config.yaml
num_hidden_layers: 10
hidden_size: 192
num_attention_heads: 2
num_key_value_heads: 2
head_dim: 96
intermediate_size: 384
vocab_size: 1024
hidden_act: "tanh_gelu"
norm: "layernorm"
norm_place: "pre"
norm_eps: 1e-05
positions: "learned"
qk_norm: false
attn_scale: 0.102
bias: "all"
tie_word_embeddings: true
parallel_block: false
init: "normal"
init_std_qkv: 0.0341
init_std_o: 0.00763
init_std_up: 0.0341
init_std_down: 0.0054
init_out_by_depth: true
optimizer: "muon_variant"
learning_rate: 0.00175
lr_mult_o: 1.5
lr_mult_down: 1.5
beta1: 0.95
lr_head: 0.0074
max_grad_norm: 0.5
warmup_steps: 200
schedule: "wsd"
decay_fraction: 0.56
decay_shape: "sqrt"
final_lr_fraction: 0.0
batch_tokens: 16384
max_seq_len: 256
doc_mask: true
z_loss: 0.0001
train_tokens: 106200000
max_steps: 6482
dataset: "wikipedia_en"
Each number is 128 + 24 x the weight over the matrix's rms, rounded and kept within 0 to 255. Layers, rows and columns count from 0. Numbers have three digits each.

# layer 2 MLP up, 384x192, rms 0.109, rows 306-383, columns 96-127
100140110132089166125113155159096140136135147108137143098110124060088125137099152090144136108126
148188086182130114141158112137126121115177161152109152122132142145101133148144133134106110115117
132110132122134124151142121128109084081137163092129089172133119163137156124100123142131122120136
130151153145096130140127089173129121151143126133150099126149117124111098092154119108152112132141
145107113158100128160098111138092105121153138138123123149093135159131126090164219136101091117186
135153093115122112136135103145123115138167140094124130101161114125124111172123085143107116108099
098028129171173120127117151128148117113131140119091120139155167116128132131149118081117079155130
133100146125105116133128129154089155153107130118114142121129131153162108085138103133130104080154
136144163087123155107144113157141096121133112147105183098126151137092132149094134088135117140121
105086178126124148114098109133118166170204104130093123128080124167124109118130154144084118193114
132100161104146117157094158134129159095198154095143115104109160097127160110104153125100126165142
160077118107089126131132124113163128163133120114084119139115109144084101149135119125160127140144
119125155135131147128121101102101149142096138141130159086131111117119148120124116136183189108143
098136109139162141133131087086184084106139125140100097144149162141094164137124161157138118121126
127112114109132118118148110120098124137134119059148134128118159133141108115134221138143110119112
108133141118100095145141127155096126153142121070129145088132143101125135144150134102104117107130
160117132128134122112119157075127126158105078133132128116120123150138130038095118144133143130158
094149130133150175099101116110110126124185166128153130123123130149118148125115137099126099110133
111151136112110049122141116111144143121139130139141140111152128097149172100114138137160125100079
127127129112160154144087119119141110134102151150114147159142157153121167156118111139103120146152
107138098096092155116165136085113080111152118122160146124110166091140142139154135108124124134108
107141084110133148164079133122079130159111114137142083109172161144114089152124092140069127131106
137142110157144083137149161137098106122108127118143106147123088122107143126138130179095134158173
091088137117126153152097140121099135114115157132064138137100150156129165131191135128155102157108
141103138100171164132125096157111121131111126132103155142121153148120106136144149096114126156132
125075137114156111116149078126118132101134140124139150116116154155135137137175146089132128138181
104159139130167107094159145116088162103130144123130144120138127135108144131133106161128118095131
129130133171094117141092137162152139140126117157091117087132132140193135157131109131097126118160
140173091156107125129143163125118174074159113117123149146129107129154105171114171086150133158180
135127121133126113110090121120128145150151142181107153124131137140160146143140122150140138136159
140063116131153108100122126108112143153162128137145116104152125168089098139128161127131131163126
137139110156130072159100144122132130130130126146124117120133094147136150134130125131130140105123
121145173105128118120136155112134137158117156100116109138107120138129158135116116108113154127119
138144116129132159190091144121088142167152109116108114117120097139143131191179123140146144133107
064116151113154110125099093154099135121091108098155108111132157108132144126096130116113137108108
121135104149091114113087137123136131130139151127117123109115135101110120132121142100156125154142
113118108141131174121054112099177152102107148129130151138138098139134162101136136121160152146121
115117189168172130094120093135117113120146122146110118129170109119177151104120120146095124100160
130098147107128133132130137120132131106095158113127111136132135135153151118115108102144138141111
126150150113154080142138102087142093102127097161089125133152108104128100087144117120149137137119
131124126123107094130147129141131131123118098170154152137150133112103096127163099134187104149153
054108130107141152175141109147127143109126098127111121120145104135139127128123130149142114125106
161143090124147123147103068140136107160107101084093113128124157092155116115133160144154105159106
082157109127121123231108116151107167076141151134096144126152090146131128076109138126113128135121
140126115100159144113106093115128101087203114128099089148094101149163157127132106095073086159132
166090139138193137206157131121174151142174132097068123168137137121154145129086153158172157121144
146171147120118144114172147104096134126140143138149134132107132122096143121133129125123154119125
111115120102138119147145124122118123173116132139132128113167138151197107116156119136130079116136
081143167122176133120119110137114122172097093108154086087136107087140115141129121111115116137126
119148085098136154158108132147130144122112119081124131129078136082140163113106129128108178132105
092140092142115140112106130146104145103125150142116144141112144094144125109126123128100115113165
131099147157145147130137130117161104104174177130170142113185099138179111142165124069168142111135
154109117098155148089100119127113103099141140130116106092144130074115160106131151133134100117119
038123153128146106149144106132128116139139125132112155086110132129156123139107168152135093142170
163112144134131144122133118088162130163170144144119126132133101156102114162122116102180132145144
132121118140154117129121148127146146138154091125118171123087163103147118151108151101166125137134
147158117110123117123119097126134124136128095121101150134113102125150098166132139154145134126100
109127135132118137133178104136117105156139109080116143131141127152141141109169098102131134108198
125070119091143095091103151122124147154183135101133105118127135106119149162144113135130125138132
127165140111121080113099064145098161141100112138127169096171076137136124122135095158156124166138
119130109147111133125107116116115139138183122159156121141112151111087137128137139092162139152104
107141136128092101083152141148124127128135135156151129146149184126132122129148116138101136129135
141141112134116141132115138157133125107157123127115152116137159159115148128130097097146103099095
134115122101095110137141129156134074138176073163177130172145152145124143119089086120097119110110
118140097160108120137110109126145109169134105131136133100137125133121139103130118134137158116109
111107124146102106131133120129123088133143099095090115153131144143121095121107132129072131114172
122073137124115151138135085109136167126104126127112094118137157141117112117142135124124112134121
109074144139140143175176129107125110161112102111143154130158098142095097106137124130175185151088
135111150090154136110134125101101126160125115082140100117146163159120144114151164082117133151150
154136119131130156121154100151128141138151156110131124142142068126117087111121106159193152178139
137110140136110101148115119123106115126159158118128155139109082185132161129140114117150116139127
139162112144148118132165131141170114141126111157171118098152118137140120111120080135145109107129
091112153163127126135150105136140132117124090118132105118102077162145141119093123134125171113086
142144090111118128129147081108135109103095114104092116137143116146130073124100132145084162162125
138131120081128139081114115104136153119121127131100111129102080128117092095124118124138115140120
146137112163115127138167168121146121141145112148163114131144142112113121133163175072107103159095
161157109113130126127108137112083137211126128146128137118125127161099094125116141127132140140103
093091127120138119132106143105106066128089163159160131124157171141128162139121110179100132132165
# layer 2 MLP down (transposed), 384x192, rms 0.153, rows 306-383, columns 96-127
183115108091159147112118115099124125145085104108164137123125095125109115131064102123109084105169
132132148106143129096115150130113146099114122127118103119115109109129115116086106109168120144130
111118091176120118106149178119108090132148081148156115088104130149145158125140102144102147134119
104094133125106139153179115139137134093165124112123143155101122130156096173147136091154147080136
152140114111149107089136120151147134147116117145116135142139120120108088159176110139130138099125
122109153133122124122123129132090130117106129143138095133051099143146173140097084144108183080114
125118121184129070082114141095160076108120104153138143080146140136170139117102190161079106121120
113107151140160093121101098147132124106134100158122140117173116146153115147090157108140159075153
112124150125131111138131152152134105130148106126129139137116155183141149121121122129152109105150
117089109144116130156179169130131124145126140128157158128064134132187132121117114094131114139082
144180116140164142130112125141109076113158145124122103122164135127149101109136111125139140113148
130150144120093109149156122116088075129166113122115125148126079177100156185124113127114135097120
114138136118119128150182114148148127141160111106124128133141117155180154140158125130094102126128
134128088092133165156111110107160162142092139134080146158147107138107124118138150151158150094143
131131138146100130103138103190101125136115075117153110115141123173099122132165130113108173113147
112130097153108154103131143104144148109141148119117146132106125102136124159147083116132153168183
169103125113191134133091162130152109128121099132133084132155116122138139099111162140158114114175
087145122137145147113142112154098097108123167112146190143132134095145108094174126136169112090134
134106132091130163164133122129106138142154164127145111153113107151127079112116088163103130145127
133139131106148148141132128163111142132127140116168123097132096097109114135118121144093139164112
130133125136094139177152144116125124132111105124159121150130124144166142116132172092122146098080
113098151147114133134115066113156155145129128118176118133085105114120119107090143163143125129084
098128086132096098107141150120182125118165116160145135138158158128113110103140109131130144089073
140097136139152122153131121111122142099109114146089113128124150152129112110121123094115114109148
117095176118123158126132121123093161137087136148120143196091094119123119144161088112123083102140
141167144089137086115169100139101085115169152148133144113124126083141144071176143126104118139132
183134115135163124136171108160111133146146140104094080107123139127140127117116099112137152167157
161119143079122134151089103107112163123156123102121105119123097137157144152118108151151115156128
103143154131130105133106109133106156109094110107150114135093120091119115150128143104106158189112
119156152168100135171134119116191131104085101116091163154093092139138099156132136154106111142116
125123132117134126151104132119132162114108115148098113133185098152115067120124131105132092122134
128133125110134135137158107089140119076171141101114123131169141144146162116121131113127153109126
060161136102109146151134072131132129121163106094110119149113160140128087119138117114163150074159
176135098179114151136153159129159138150105138115140082120133147124158161066156088100123069150127
134144141110160112153130174118120145154117116142133149163114128144117102111116134134146150157145
190146104155097136118085144083138156088127119092128173105174147103118112169122140096134187133066
135158127073139161113101104116077100136134137086140132100160113136112130076131135089106128128123
134096126128087135150113143136123153123127111185131126126129119145140134142124122091182110100129
169154086157133118147119112151111114156135114138107124115120103145157133133140134138119108092100
108103120106113147128124118129114127123106157144113086165117145109107130124116104108123120142164
146162123161119144111128143154144117159113177146140105148079103155133107114122138144149130115105
135196148125096145114123149122114138113168102047099168100165114130144047152168169129137137105153
101145117106113104146154141138166138114116126087113136145138147147110076140116094157118128129108
161136111162110137086079100091077140118144166125062143108146159133118121128168138125102151097126
098119125148111136106115120107155118088176114154122161115161078145125137141126133157078113137146
135129140117102149107074091104146140136155172098160140133106133116163134119135148138135171093109
120104072122096138115114106192113137150106119179165145132143143129122120131141061087146124138118
121118151156103155134140116158137114100111097100082157150161102117122086130113114152184146147116
106110131153104146154130067123143105112106124159087139164151147164127125154123156144144104142136
168125094134130129124142104118129163122104127109088114123119115112124091129069150165146172135128
105138156130088127143156134072139137133138131095087147163149152129123134104092131097100150119140
146143104128140117121144140131142122117105105113155131103198143096158109123177148079183171161111
103103108131108119131097105146118100164133100159095151160176149122069049112142161134109099110131
186122156142117115121108165143117149094105137127127118113149139078099142166114156108094158149138
124128161112137117126127107068123195179148122138097141111155168104156174145103156144134160134128
143114131129103100114087162125119125157115131139089106117125126138158117103098115137128156140124
116116104136130146094154129157081157129137132100152111138140150168116136119139138103153128134139
094097147125137115120134149126105078113110057099161112125145164086132167114122134088116139175120
158095108118094098124068152155115155157134134112099138126093116093138156101113093125173069109053
143116160133123145120113079138137118155177149148197162127097156158095165174158146116154166133141
161122132131110113170144141114144133134150128174160099198157129140104153132125116100117135080158
153092086136135086127128112145114112153128141123163098162115126121126129112115115068132170125170
139128127133138135155146109108114139107107137101132137128139150067141126153108165150124147171152
107123140157134164156119057129140099158161176149081118168091075133085132111135151178106128118165
098107159094113136116114140154117117156129078109143123137145137116141153159118094179135123152083
107148146160107119107130133165114139131120142129097165149088130123094137097157103134139110158120
149155137104135134137146155148129091125161134128140110137130175131152187115135082152167134084098
153109067126128139123103155129128142133123131126097102158159138155128079145117083105140142098147
158128147145118141079138124147156109126133141065174154131141113120165154076125130096167129107151
102109138116145087109102123132143140129122106128116124140112102138168112103143135122143103118171
117115143118093133109129096132130099143172143166144129112094136141108129123112160147124124110112
127141140123120170125102095129138156138128135080111154109103134096110107137126075125129145083098
145116106132115177100138133161185147116113151125136101104106117099163133099143104113136130117185
133111097112175148144168147116142115153117121145150144079148118125107106135158120091117150161116
139132160133099144134135061152121113104134095135146119112152123152119152136114144108153155120116
120124142163119175144103107080115116112160165091113098127152148120119136114161140118157097152072
125106081138106099103118131111122087128141127094110106119151096151135160149082113129117102150112
102139126155083135137139075061163130083148135110092136094150163170127098064139134099125155068114